Weights of a small transformer language model.
Training: a variant of Adam for these matrices, 907M tokens.
Each number is 50 + 10 x the weight over its row's rms, rounded and kept within 0 to 99. Layers, rows and columns count from 0. The size before them is the row's rms in percent of the matrix's.

# down: layer 10 MLP down (transposed), 2688x448, rms 0.0422, rows 1380-1439, columns 224-279
# up: layer 10 MLP up, 2688x448, rms 0.0398, rows 1381-1440, columns 224-279
down1380 084:47 57 43 49 34 44 41 44 39 59 64 38 42 63 63 55 45 48 59 43 57 47 49 41 53 66 55 36 43 52 47 48 58 57 49 36 69 60 49 49 53 60 53 44 51 45 55 49 63 39 50 50 49 43 41 36
up1381 102:51 56 51 48 43 60 46 48 53 27 38 37 40 33 47 58 52 43 47 52 38 42 54 64 79 53 50 51 57 46 35 60 59 68 50 50 55 61 39 50 54 47 51 57 43 56 54 80 56 48 40 40 49 29 92 54
down1381 104:51 28 51 49 53 34 57 49 78 77 43 41 51 55 70 49 51 47 52 63 43 37 57 40 25 64 48 48 54 42 57 34 44 44 60 54 46 47 54 55 61 53 52 60 35 41 47 58 61 48 51 85 40 66 55 50
up1382 097:40 44 66 56 38 51 42 37 68 44 49 48 48 37 36 58 38 43 48 30 55 53 57 62 57 52 30 46 46 47 59 67 63 64 51 60 40 46 33 75 47 63 42 57 61 58 44 59 56 57 53 33 69 47 43 35
down1382 091:40 56 23 49 52 50 45 47 49 67 58 49 58 54 65 49 62 59 64 53 44 57 53 36 56 41 47 50 60 43 46 29 42 56 78 56 57 50 44 43 57 49 55 35 45 40 48 37 43 65 30 63 57 45 39 54
up1383 106:55 45 51 45 45 54 40 18 49 60 56 62 51 45 43 56 40 40 44 61 60 59 60 38 39 45 40 56 49 54 48 42 56 34 45 54 45 79 50 45 69 45 53 58 56 54 63 53 63 56 54 59 71 39 44 58
down1383 104:55 44 42 51 50 44 49 31 49 58 51 62 58 48 60 52 46 53 59 47 69 43 41 79 58 64 53 49 36 38 31 50 60 38 50 61 63 35 35 52 64 66 54 51 38 44 54 54 57 35 45 51 52 70 58 50
up1384 103:39 51 41 60 49 40 62 44 60 49 46 32 59 38 45 36 58 51 67 47 51 62 49 65 52 44 32 72 33 38 47 51 73 50 66 68 48 32 37 45 56 47 61 53 65 44 44 54 59 67 61 35 69 48 56 56
down1384 102:62 42 55 65 60 27 48 58 58 62 34 56 59 55 46 44 66 32 48 59 55 48 56 50 40 59 57 45 34 52 79 63 47 41 46 38 57 50 56 60 44 47 53 59 53 51 49 34 26 51 62 38 46 35 44 44
up1385 101:49 46 55 59 58 52 46 66 49 56 53 46 43 50 52 55 45 43 49 44 46 61 59 49 40 85 55 48 58 47 41 31 48 36 66 47 46 48 52 55 56 51 55 52 53 54 54 43 62 52 23 46 32 37 45 50
down1385 107:43 37 55 28 68 35 54 43 47 44 66 43 41 37 53 43 67 75 44 32 58 47 61 43 60 43 32 40 43 32 69 48 56 51 46 45 59 38 47 46 69 53 63 66 42 64 44 45 49 57 71 53 61 51 56 35
up1386 104:44 45 47 55 48 58 59 55 50 49 50 41 61 63 50 61 54 52 54 45 73 50 51 55 53 44 36 41 37 68 41 60 56 48 42 39 35 45 54 48 65 50 56 48 58 63 43 67 64 32 67 53 45 47 52 37
down1386 118:47 40 37 43 61 39 58 52 35 54 69 49 28 60 45 54 64 55 52 44 63 50 43 50 45 49 46 55 45 53 51 37 56 33 34 70 47 40 46 59 48 64 47 60 42 61 40 45 55 63 56 72 41 52 35 52
up1387 094:57 51 50 35 45 32 48 34 52 47 42 42 34 55 60 21 66 53 41 70 60 50 50 51 50 59 58 54 34 56 50 52 46 53 61 54 62 55 37 52 42 64 58 42 60 68 52 54 52 48 63 55 43 32 58 51
down1387 086:52 61 40 54 52 51 54 50 58 56 50 48 46 57 40 36 53 59 81 48 57 38 45 47 56 61 53 54 44 47 49 43 49 52 62 62 51 54 66 49 50 41 40 49 46 67 33 36 68 52 49 50 46 47 56 49
up1388 095:50 59 26 31 52 42 55 56 58 72 51 41 65 23 50 44 36 53 52 62 39 43 43 54 58 43 72 54 49 50 40 57 44 50 60 61 46 65 39 67 53 41 66 64 61 37 62 36 67 42 51 46 40 51 58 46
down1388 082:45 47 50 43 77 43 47 27 49 48 56 56 41 47 47 50 57 27 61 41 52 58 55 48 48 46 40 42 47 70 49 46 53 45 43 42 37 46 53 56 58 37 30 29 47 61 32 37 55 48 33 63 60 51 45 39
up1389 122:59 53 47 71 40 47 55 77 59 51 60 53 46 47 61 22 48 38 52 53 45 58 57 39 34 52 49 53 47 40 47 41 50 42 53 49 36 59 28 49 32 41 54 59 57 58 63 53 43 61 45 44 45 63 61 50
down1389 106:45 34 53 59 51 48 53 64 35 46 45 49 58 65 46 41 49 39 58 63 53 41 32 59 54 52 44 60 42 52 39 40 50 40 53 48 37 63 62 43 37 54 46 53 30 37 56 48 53 69 57 49 49 65 39 64
up1390 088:46 41 53 40 36 48 62 59 62 40 48 49 46 39 42 58 47 51 41 41 50 57 49 55 44 63 49 43 58 37 60 44 61 50 54 35 52 55 38 48 47 49 50 43 37 69 28 52 78 43 41 62 39 45 64 47
down1390 083:63 40 41 49 63 55 66 53 28 51 45 46 41 56 20 43 56 34 51 46 47 37 41 44 60 43 73 68 68 50 53 38 44 49 65 50 43 31 52 41 36 53 37 35 51 36 46 38 28 51 33 53 46 40 57 56
up1391 109:54 49 52 67 49 57 53 52 41 54 53 50 61 50 73 70 42 50 57 48 50 39 61 50 55 32 56 43 39 61 45 61 57 65 47 51 47 50 56 51 45 54 51 45 58 56 43 45 59 52 35 66 49 38 46 43
down1391 110:40 50 48 53 49 60 48 63 46 54 39 56 45 45 48 57 55 55 31 57 49 42 39 27 48 54 48 40 36 32 60 66 46 47 56 37 54 44 44 54 47 59 62 41 41 52 41 48 55 55 56 62 48 42 50 59
up1392 110:57 45 60 62 48 43 47 45 63 37 50 49 47 38 60 65 62 36 39 57 47 43 60 46 64 48 40 64 40 60 55 47 61 60 63 84 62 62 42 61 56 35 37 55 51 50 49 36 66 53 44 47 46 43 48 56
down1392 088:50 38 59 59 42 59 54 72 60 41 52 39 48 56 53 53 38 54 48 48 54 54 49 55 46 45 58 41 50 54 51 35 50 49 40 48 50 44 52 58 50 51 50 43 38 47 34 46 85 49 73 41 56 57 59 41
up1393 100:52 25 63 40 53 40 54 44 41 40 42 55 50 48 59 58 46 63 40 49 66 28 52 55 44 49 29 54 47 52 54 31 67 59 51 61 40 58 48 38 60 45 52 51 56 55 54 38 67 52 45 54 46 62 39 38
down1393 095:41 61 51 48 57 39 48 62 57 42 55 53 37 40 36 44 57 53 58 43 52 52 61 42 77 41 47 48 49 44 37 46 52 32 51 44 53 35 66 36 48 62 61 38 56 49 51 54 44 39 40 29 48 49 68 66
up1394 109:39 40 39 53 38 58 57 59 48 48 55 44 54 44 76 33 51 52 57 51 40 44 47 51 52 47 54 36 47 45 38 65 43 62 46 47 49 73 35 67 32 41 55 58 63 69 44 43 62 53 42 49 35 40 65 48
down1394 114:38 43 43 50 63 41 49 56 47 55 57 39 60 52 40 55 56 67 42 60 63 52 31 54 47 47 51 46 43 45 33 55 49 51 41 66 55 63 59 62 52 62 59 38 42 51 63 69 52 29 55 48 54 32 60 56
up1395 102:35 60 51 53 53 44 38 45 53 32 47 51 48 47 40 46 52 42 59 51 55 54 38 52 53 41 38 54 58 62 62 49 45 49 46 64 58 56 50 61 65 56 55 56 51 50 53 57 36 76 54 30 54 52 51 60
down1395 101:28 51 41 18 67 39 41 53 57 56 59 42 51 53 42 47 65 54 39 41 60 39 46 52 57 57 53 54 54 56 55 78 36 43 37 48 65 39 64 52 44 42 59 65 34 58 43 50 67 25 50 46 35 50 55 59
up1396 109:50 44 56 62 45 48 54 49 45 60 51 44 45 53 38 43 38 39 30 43 69 41 56 58 61 52 53 49 54 42 33 35 55 35 36 71 50 60 44 55 56 50 65 64 51 36 52 44 53 32 45 49 49 52 65 39
down1396 103:53 51 59 62 49 42 56 59 56 55 42 64 45 47 55 47 45 66 43 48 34 62 57 64 34 44 64 66 65 53 60 51 48 53 41 36 49 44 61 45 50 23 61 30 58 53 61 48 44 40 60 44 54 66 40 27
up1397 097:59 42 55 66 55 41 47 48 69 47 37 42 42 57 52 51 44 34 44 49 54 57 51 55 62 40 41 51 42 64 57 70 60 55 35 60 38 55 42 63 36 63 52 59 51 50 54 49 46 69 35 57 57 58 55 43
down1397 094:53 66 48 51 64 45 40 35 57 50 60 57 40 58 55 45 50 45 40 45 48 57 51 57 58 49 44 42 47 55 56 55 42 54 36 59 69 45 41 61 62 50 40 51 45 65 50 59 44 44 49 26 66 56 44 53
up1398 107:48 55 61 59 60 41 63 58 61 58 31 35 57 43 49 61 60 57 33 50 52 63 55 49 53 58 45 47 45 37 61 23 55 39 39 59 44 54 47 51 65 56 52 38 55 42 38 42 59 36 52 51 54 41 34 51
down1398 108:61 46 32 43 58 63 29 50 58 49 43 53 52 47 40 50 50 40 56 44 43 55 54 48 35 47 55 60 47 51 46 58 55 54 63 53 46 43 53 65 40 44 50 68 47 62 36 46 43 51 56 36 53 64 44 56
up1399 112:39 45 58 62 51 39 59 48 37 44 51 45 59 50 66 51 46 52 53 47 55 61 52 51 67 45 48 50 46 50 63 48 59 51 42 57 48 69 49 74 49 52 64 59 58 46 63 57 48 38 50 48 57 49 37 55
down1399 121:68 50 61 50 50 26 47 42 42 59 52 41 59 48 59 46 54 48 52 51 55 59 48 36 61 56 68 54 49 48 55 44 54 64 57 52 46 39 50 39 57 57 50 43 46 48 43 38 55 61 53 76 47 45 53 55
up1400 101:66 46 48 47 74 44 32 46 38 65 54 39 58 60 61 54 64 45 59 62 46 61 51 48 72 45 56 53 41 59 62 59 57 37 52 65 33 54 51 46 46 54 66 41 46 51 53 38 55 30 48 55 62 43 38 50
down1400 098:51 51 51 37 38 75 60 47 55 51 54 50 44 48 54 32 44 69 31 29 51 26 67 54 41 31 37 42 46 55 36 75 66 45 50 55 51 36 63 50 45 41 27 44 35 46 59 56 52 51 46 62 62 51 39 57
up1401 078:51 44 68 51 41 57 50 52 38 57 55 49 68 58 45 57 52 25 45 50 59 45 70 41 62 53 64 53 52 36 51 57 67 41 41 42 41 48 47 62 49 79 58 66 58 50 39 49 50 47 44 56 56 54 48 45
down1401 081:51 48 69 47 61 47 53 55 56 57 45 42 48 48 35 57 67 39 46 61 51 78 35 50 53 51 66 53 49 38 59 43 62 39 53 44 55 38 46 63 50 54 57 39 51 35 46 52 53 57 62 34 36 57 45 62
up1402 104:46 58 47 55 39 46 54 37 50 57 34 40 46 41 48 49 42 39 48 68 58 53 52 52 66 64 56 46 46 61 51 40 67 55 47 49 42 49 48 36 49 56 65 50 52 61 48 46 49 51 53 51 24 47 64 54
down1402 086:52 48 51 40 70 65 39 31 41 45 48 54 56 60 54 42 50 66 29 63 66 53 48 34 45 59 39 53 55 40 52 52 57 63 50 48 61 45 55 51 62 57 45 43 29 59 64 39 53 52 52 68 50 63 48 44
up1403 102:42 59 60 47 48 64 56 30 63 46 38 41 54 34 54 68 44 36 56 50 58 49 65 55 46 52 53 43 48 39 43 37 56 53 51 52 50 28 49 51 64 55 52 52 59 50 46 49 52 55 46 41 49 61 53 35
down1403 105:45 45 42 52 54 37 39 36 47 46 43 57 60 66 64 56 57 61 42 54 62 57 49 60 46 44 56 46 59 55 54 37 61 64 54 53 65 50 46 38 55 52 53 42 63 44 30 54 60 40 56 34 42 46 61 45
up1404 101:38 29 45 43 33 46 44 63 50 50 32 50 44 45 66 48 37 52 57 51 49 47 67 44 47 43 48 32 50 42 60 50 52 49 40 52 49 67 61 46 50 54 50 55 47 48 43 54 56 48 46 60 66 37 54 44
down1404 097:47 58 53 60 38 37 56 53 54 68 50 44 51 56 34 64 60 58 57 46 39 40 33 32 54 31 58 63 63 57 62 53 36 55 61 45 43 58 64 41 64 45 59 46 54 33 58 61 41 63 48 53 57 46 50 41
up1405 104:61 34 35 63 41 53 51 31 56 49 39 34 55 49 44 64 55 63 59 68 49 45 58 40 51 32 56 64 48 55 49 60 41 49 48 44 30 44 36 45 47 42 60 59 53 47 50 50 61 38 32 66 63 31 57 38
down1405 105:51 61 46 43 49 50 31 64 50 44 54 56 47 37 47 49 48 44 41 61 53 53 40 59 48 32 64 54 62 45 44 44 64 47 61 57 58 58 46 62 54 30 54 40 57 46 51 54 60 55 52 35 48 68 55 66
up1406 091:42 37 52 48 38 60 57 47 63 45 32 44 31 44 53 50 34 31 51 30 57 53 57 37 58 39 54 54 51 53 29 56 49 61 48 31 43 53 58 50 39 45 62 52 65 56 45 55 56 39 31 52 37 48 59 51
down1406 093:37 50 38 39 65 49 54 49 67 34 51 65 49 37 57 61 55 41 34 49 53 56 44 62 48 53 38 50 49 40 46 33 62 40 62 42 45 34 44 78 55 57 43 41 56 44 38 41 36 56 56 52 43 62 55 38
up1407 076:37 50 44 53 46 53 47 58 72 55 48 51 68 48 60 50 49 38 50 46 56 30 56 62 36 67 49 34 64 40 49 34 64 45 56 53 65 51 61 52 56 60 47 64 64 48 37 55 49 44 51 47 56 63 48 33
down1407 086:45 51 55 66 54 58 45 49 47 66 39 58 62 56 50 42 36 52 34 49 60 48 42 35 57 43 43 55 56 38 63 54 44 58 62 49 63 45 62 46 35 54 43 34 52 40 58 61 57 64 59 42 54 60 70 43
up1408 106:40 54 38 59 46 56 52 54 58 65 67 29 52 51 48 47 37 57 49 41 48 54 43 54 46 57 62 50 44 51 33 57 35 39 50 26 47 46 40 45 58 45 47 49 48 52 52 61 43 58 41 55 39 52 60 50
down1408 106:44 29 43 41 73 39 46 37 48 59 40 69 56 56 49 37 54 45 59 41 52 51 64 43 48 51 40 68 58 57 56 41 47 53 41 63 38 42 32 43 44 73 46 33 66 49 55 61 44 49 52 63 63 47 43 59
up1409 098:49 48 62 43 48 48 52 53 69 49 40 42 57 53 42 44 49 28 43 37 57 45 76 67 62 48 30 60 62 47 46 43 72 32 50 72 50 39 34 57 58 42 58 47 55 63 43 60 62 43 53 48 63 54 55 42
down1409 096:56 50 54 47 38 51 53 57 48 56 66 43 34 57 48 35 51 45 29 45 35 52 62 49 48 62 43 51 43 42 51 39 36 44 59 49 65 45 51 62 53 37 30 47 63 45 57 51 41 47 54 48 68 62 25 57
up1410 100:53 60 31 41 64 35 61 62 38 45 41 64 49 41 53 52 56 30 43 52 52 36 48 55 53 48 57 45 48 43 44 24 53 45 44 52 55 46 38 40 36 48 65 64 51 57 47 43 61 49 38 54 49 68 43 39
down1410 102:44 51 50 43 57 51 60 44 40 59 39 40 60 63 47 41 53 50 48 45 34 49 43 39 57 46 37 62 54 54 56 35 45 55 59 45 30 34 37 50 51 65 39 40 53 64 55 44 42 35 46 49 58 31 39 59
up1411 113:54 50 54 50 50 43 53 60 61 60 54 45 49 63 35 39 48 62 55 64 45 66 51 47 59 52 43 41 36 55 44 46 53 47 50 60 26 77 53 39 62 42 40 52 69 45 54 59 60 66 52 43 30 50 47 36
down1411 113:51 46 46 59 65 49 50 49 46 47 63 41 45 44 34 50 45 35 46 63 43 60 40 52 56 50 44 34 55 43 56 48 49 60 53 57 51 30 33 59 50 40 66 52 15 56 56 64 55 54 70 46 64 47 50 50
up1412 097:39 47 66 55 56 42 56 38 39 32 63 48 39 53 52 55 41 65 63 46 57 42 50 48 46 47 30 35 64 55 51 57 58 58 38 50 53 63 51 46 59 59 43 62 54 64 43 47 54 41 58 36 52 45 42 54
down1412 088:60 29 42 44 60 46 52 56 58 51 55 54 40 42 43 63 39 40 51 47 43 49 52 49 54 62 59 38 50 53 52 43 53 31 48 49 57 38 55 48 68 55 40 57 67 53 47 46 35 45 42 50 59 49 47 35
up1413 093:62 58 55 40 39 40 59 55 53 46 46 40 40 60 60 52 51 71 57 59 44 66 60 42 69 37 55 45 46 69 46 43 38 57 41 45 48 52 36 46 58 46 53 60 50 50 64 48 45 54 35 56 56 54 66 52
down1413 102:58 35 44 46 56 52 32 63 54 47 50 67 53 72 53 57 60 51 63 31 58 34 54 51 47 70 52 50 43 52 57 61 51 19 43 49 26 64 41 43 30 44 50 33 31 53 42 46 48 54 48 44 37 52 66 47
up1414 094:48 50 47 50 50 53 46 45 58 39 61 58 45 31 61 41 55 55 46 43 53 45 53 58 60 55 45 70 45 49 23 24 56 37 68 53 49 45 33 52 52 55 50 61 61 61 52 67 64 63 61 39 36 58 54 61
down1414 074:37 27 41 47 38 52 62 45 31 41 52 56 49 58 61 50 62 41 47 59 49 50 31 47 50 54 36 63 46 53 54 62 44 50 51 46 45 51 50 64 45 48 56 29 21 55 42 51 53 53 50 56 30 44 36 44
up1415 124:43 42 55 48 47 50 56 51 50 49 35 54 62 47 46 40 43 47 50 42 61 56 69 73 69 45 34 47 34 45 65 42 53 53 50 68 59 65 37 54 57 54 61 53 61 58 55 72 56 48 49 36 55 48 58 42
down1415 128:37 32 46 49 51 52 56 71 47 58 29 45 68 54 56 64 47 46 52 55 53 66 39 54 48 52 56 54 53 64 54 56 56 27 46 48 45 28 65 41 60 46 53 49 60 59 61 58 45 65 53 57 38 61 71 52
up1416 114:49 34 49 52 60 34 75 39 52 37 47 41 72 60 40 44 59 45 42 47 55 60 50 54 61 55 47 32 53 61 34 27 52 39 48 29 40 55 56 54 46 52 64 58 47 63 64 59 65 55 56 51 51 37 54 44
down1416 067:43 61 44 51 45 50 50 39 69 28 46 50 45 59 52 45 41 38 50 46 57 45 63 48 66 51 38 48 48 55 49 49 50 48 45 40 54 46 62 57 55 37 60 55 20 61 54 61 77 38 40 50 47 59 69 53
up1417 082:64 64 56 63 43 49 44 52 54 57 38 45 53 45 61 47 56 56 53 53 55 41 55 55 58 54 61 72 47 60 51 55 51 43 47 59 60 60 57 49 44 50 47 42 48 48 53 43 59 33 55 52 62 52 52 48
down1417 083:47 51 29 57 53 41 44 41 52 57 36 55 57 40 51 40 44 63 65 54 52 34 35 29 58 51 45 58 38 47 55 61 53 54 52 48 42 58 24 45 40 42 41 44 56 30 38 59 59 48 61 48 45 43 64 55
up1418 120:52 44 39 51 25 52 60 26 65 46 39 37 52 46 75 61 42 53 45 36 56 38 58 49 45 36 57 60 55 66 53 45 54 43 72 56 58 53 35 50 50 27 41 52 51 54 37 46 59 48 55 34 47 68 36 50
down1418 117:41 42 58 55 45 57 53 45 57 45 45 50 51 46 48 67 72 48 34 49 38 46 48 53 30 48 43 50 54 38 46 53 53 53 56 58 58 44 63 56 55 40 47 39 33 39 55 49 23 63 50 17 33 41 55 35
up1419 091:49 27 61 62 41 28 63 42 59 35 45 52 53 47 33 48 52 54 58 56 53 47 53 46 79 48 43 51 49 62 62 57 60 43 46 54 52 62 29 34 50 49 53 60 53 48 52 60 54 44 43 38 51 47 49 57
down1419 093:47 51 48 41 43 64 66 45 41 54 49 48 56 41 59 52 58 57 47 68 39 52 47 43 49 53 42 34 46 52 46 39 61 46 55 52 58 37 49 45 44 52 51 53 74 55 52 55 48 42 49 45 44 44 56 51
up1420 102:46 55 57 42 43 40 55 51 45 71 56 47 43 48 47 60 50 52 46 46 63 60 44 46 35 55 67 45 44 67 46 37 43 58 66 36 53 42 42 56 48 49 61 45 50 53 43 40 53 47 46 62 44 39 35 48
down1420 099:55 28 46 66 46 48 57 47 61 40 59 38 44 52 39 56 47 51 44 72 46 45 58 41 43 57 44 39 51 50 46 29 58 42 58 54 52 29 58 55 42 50 55 52 54 54 53 46 34 63 27 23 55 46 38 71
up1421 111:56 66 45 54 59 46 66 19 47 33 39 43 50 44 43 37 49 28 39 50 42 60 56 49 41 58 67 49 47 44 39 53 65 64 43 25 53 44 38 54 48 52 60 48 52 56 41 46 57 54 26 39 37 71 69 46
down1421 119:72 45 59 60 51 66 55 73 45 41 34 36 43 58 49 55 24 48 44 64 40 34 62 65 60 45 48 62 52 69 46 58 48 43 54 45 49 49 46 37 49 51 59 29 67 64 57 57 33 61 59 50 60 44 38 53
up1422 099:47 49 49 57 43 37 60 38 49 59 38 44 61 44 47 42 43 46 39 66 51 62 50 56 71 41 54 61 37 56 63 34 60 49 56 59 49 63 60 38 46 53 68 63 50 57 53 54 63 68 58 46 55 42 49 51
down1422 090:61 35 64 62 55 56 48 51 49 51 46 60 47 71 68 53 53 34 61 40 42 32 45 56 44 61 58 52 34 45 48 55 51 38 58 57 43 63 48 70 32 48 61 42 37 49 46 45 49 37 44 44 46 52 67 40
up1423 112:50 47 58 59 41 55 63 40 47 44 54 46 50 61 62 52 67 43 45 35 56 57 60 41 61 32 61 61 51 59 35 42 59 42 36 47 45 53 50 56 51 55 47 57 58 58 51 45 61 34 28 42 49 38 53 42
down1423 111:70 46 44 58 66 67 49 51 63 44 47 50 63 63 53 43 36 53 49 66 44 62 47 41 54 53 32 60 54 52 38 53 50 43 60 43 48 50 67 35 49 53 36 33 47 40 41 47 36 59 42 52 50 45 49 42
up1424 085:29 28 56 37 53 59 43 49 48 49 71 46 47 54 55 55 44 58 58 63 54 37 76 54 51 58 22 52 60 55 42 57 61 73 53 41 44 64 40 38 50 62 49 50 57 49 56 65 39 52 50 34 44 51 33 51
down1424 096:70 51 52 45 49 62 64 31 46 61 58 63 61 53 42 52 72 41 49 47 58 61 48 39 43 30 63 37 36 46 42 58 55 44 42 56 44 53 44 52 46 40 43 39 46 48 53 54 61 49 57 34 46 56 52 56
up1425 098:48 64 48 40 50 59 52 45 52 54 36 54 55 41 54 60 49 35 72 41 43 61 64 49 64 63 37 55 57 48 52 31 50 38 64 54 34 52 42 56 44 17 46 73 66 42 51 65 52 50 60 47 43 73 49 31
down1425 095:47 50 45 54 50 36 45 50 43 58 43 45 44 45 37 37 59 66 30 60 40 50 59 48 45 51 59 50 50 51 68 40 61 51 56 64 52 51 34 65 66 34 34 45 39 44 48 51 61 59 45 52 55 40 43 35
up1426 109:55 38 48 31 41 40 43 41 72 42 43 60 63 53 50 49 44 44 48 63 49 59 61 52 61 64 49 62 47 51 52 49 57 51 45 48 35 69 56 51 54 59 66 55 48 34 48 57 54 47 35 57 39 26 68 50
down1426 093:64 65 37 69 40 53 32 48 50 36 49 68 48 34 37 51 33 36 66 48 64 55 43 45 48 35 28 58 51 59 68 47 61 57 60 41 42 54 57 39 58 65 44 51 43 44 67 26 46 69 22 51 43 60 74 65
up1427 093:48 57 61 42 57 44 53 46 49 35 38 54 51 53 51 58 42 38 49 51 75 71 49 46 48 59 67 59 55 43 49 41 66 35 60 75 54 38 58 43 67 33 60 53 49 63 52 57 52 47 65 53 39 39 43 39
down1427 084:56 51 51 30 68 53 51 28 30 52 43 58 58 64 59 33 48 53 56 58 51 46 61 31 38 58 54 36 54 53 33 50 39 53 74 57 52 50 56 67 53 43 51 56 49 50 67 41 55 49 49 52 62 40 56 47
up1428 079:51 75 42 53 50 40 50 52 47 53 36 46 51 46 60 42 43 44 48 38 45 44 56 45 47 62 50 66 50 49 55 35 45 44 47 62 63 52 48 66 46 70 68 34 52 49 45 56 40 38 61 58 51 76 63 44
down1428 089:63 38 56 29 49 61 57 55 54 49 44 58 60 62 46 56 71 49 47 51 56 49 45 64 40 29 48 37 57 47 41 45 41 51 50 44 46 48 42 60 38 42 42 38 58 52 52 42 61 55 65 49 51 50 42 51
up1429 093:48 58 39 48 53 41 59 39 50 55 38 53 38 54 36 37 40 47 38 43 44 58 42 40 60 60 37 30 42 50 58 52 56 38 53 69 44 56 43 39 46 53 43 63 55 35 51 52 52 42 44 48 51 51 43 51
down1429 086:56 35 48 39 56 51 45 59 35 45 57 50 42 42 41 51 47 52 55 40 57 38 73 47 53 35 56 63 68 63 48 49 51 60 58 43 49 47 40 55 58 38 48 46 43 67 60 42 57 38 51 59 60 51 54 56
up1430 115:48 56 77 64 34 61 52 49 63 45 32 37 46 30 44 52 52 45 52 47 54 53 53 66 58 44 50 55 34 43 51 50 63 53 49 47 52 63 41 37 63 64 43 54 47 49 48 59 62 28 57 43 48 40 59 39
down1430 118:24 58 62 49 35 41 61 27 48 48 53 47 38 55 53 50 32 54 49 34 56 45 63 40 42 40 43 54 51 54 54 50 55 30 60 65 60 70 57 43 45 41 54 55 51 64 42 68 48 56 33 54 52 62 54 76
up1431 098:62 59 66 53 35 43 54 48 54 45 41 51 40 45 75 46 52 50 38 55 49 30 51 59 68 51 51 41 59 58 33 48 59 38 58 40 45 52 53 43 38 54 51 65 56 58 63 53 54 48 50 43 53 49 58 55
down1431 094:30 53 25 63 54 57 56 60 56 40 64 46 42 59 24 56 27 56 56 41 56 58 45 47 35 46 53 55 54 52 45 55 68 60 54 73 49 56 58 47 49 36 51 57 55 61 39 57 44 41 48 44 45 45 62 31
up1432 091:41 45 50 42 52 30 81 69 51 47 46 45 42 40 67 41 34 66 47 58 52 61 53 45 51 45 28 48 51 59 35 47 38 58 63 47 62 57 52 66 51 35 54 50 52 77 56 65 52 53 40 43 54 52 56 57
down1432 102:47 49 58 49 47 39 35 58 57 55 51 43 47 73 34 58 42 46 55 47 53 65 46 58 46 47 65 51 40 46 49 41 65 67 46 37 59 56 46 52 38 70 32 40 63 43 46 60 68 55 58 44 47 44 41 53
up1433 097:53 59 52 60 39 48 49 48 48 47 45 42 57 55 43 36 51 53 41 42 57 38 63 56 36 31 42 42 61 62 50 29 62 40 48 58 50 48 62 48 37 72 34 59 43 64 43 57 60 63 41 68 51 63 73 38
down1433 095:53 52 38 54 43 69 44 63 55 57 58 49 42 71 53 65 43 35 65 60 48 60 39 45 53 54 59 66 34 43 59 59 30 30 59 46 41 48 43 58 64 58 30 52 47 55 36 50 49 44 58 64 48 55 60 56
up1434 115:32 71 47 54 45 49 44 39 61 45 51 25 54 45 49 47 63 66 49 41 67 60 43 50 66 57 53 41 53 51 54 42 58 50 45 52 44 67 44 49 57 66 46 39 49 42 45 57 76 51 51 56 51 36 33 44
down1434 111:59 47 38 40 66 46 43 33 45 60 66 45 50 63 46 51 41 32 50 48 64 83 33 76 21 73 41 43 53 45 42 31 54 63 33 57 67 55 51 50 54 43 35 56 31 47 31 43 44 40 40 52 49 58 35 42
up1435 106:38 60 34 51 48 55 48 47 61 39 46 46 56 58 45 50 46 43 56 36 72 61 59 44 55 33 44 56 52 48 65 50 64 60 63 48 46 55 37 58 41 41 60 56 52 53 38 56 60 68 59 48 48 49 69 45
down1435 107:42 54 46 56 51 56 56 56 63 69 41 40 41 50 51 34 38 53 37 41 36 47 53 54 57 44 39 55 49 50 43 42 63 64 41 46 55 36 47 55 50 59 47 43 55 60 48 29 57 49 46 62 69 35 63 33
up1436 111:43 33 50 56 51 48 70 48 53 27 38 45 40 43 67 39 47 76 60 51 62 50 34 57 62 32 65 37 35 60 48 60 58 49 57 44 28 54 47 58 53 49 50 52 50 66 52 58 75 54 43 42 47 37 51 50
down1436 110:51 55 45 57 47 52 45 46 64 51 52 42 38 56 32 45 35 49 50 38 56 51 59 56 42 42 31 53 61 52 55 43 39 25 65 36 50 39 46 52 60 50 40 36 69 48 49 42 61 49 43 42 59 42 30 57
up1437 085:59 44 39 69 25 44 36 55 49 45 55 39 40 41 66 48 52 48 37 45 43 35 48 62 70 50 70 59 62 49 55 57 52 30 60 66 62 53 48 65 57 56 71 49 48 56 36 48 50 38 62 61 65 44 52 50
down1437 087:48 65 44 35 55 61 50 47 55 65 56 62 63 52 49 43 41 40 37 27 47 60 35 46 50 62 42 53 44 37 48 50 55 58 49 68 47 38 45 52 49 35 30 45 54 45 72 66 43 53 39 38 35 60 47 63
up1438 070:46 48 52 41 43 44 65 49 57 50 44 31 57 43 53 63 60 49 35 53 52 42 56 70 62 51 67 47 49 58 47 53 64 48 49 42 45 50 55 68 53 62 56 76 72 63 56 53 66 50 54 52 54 41 49 51
down1438 067:51 43 35 48 51 56 35 55 49 57 61 55 48 51 56 41 46 47 52 48 49 55 60 52 48 55 37 58 45 57 39 55 54 56 52 58 49 36 54 50 54 40 51 00 18 40 53 49 39 44 52 47 52 50 63 52
up1439 109:53 60 46 48 33 41 44 51 45 74 40 41 69 34 44 45 49 43 79 33 60 56 63 55 43 51 55 48 48 45 50 57 63 63 55 64 45 53 55 41 40 49 37 60 45 61 48 59 50 43 61 42 49 43 53 55
down1439 105:49 63 60 47 61 52 65 45 40 58 60 57 36 49 66 36 45 45 46 38 70 30 53 62 65 54 63 61 52 51 33 44 62 48 40 42 44 36 64 51 71 49 61 53 59 47 51 40 34 25 51 56 63 48 44 43
up1440 079:47 39 64 70 68 36 31 41 47 51 45 40 37 50 34 48 67 58 50 48 49 54 53 73 46 47 50 54 24 60 64 48 43 39 48 56 52 49 47 50 45 38 52 55 56 49 50 37 37 38 47 51 46 34 45 58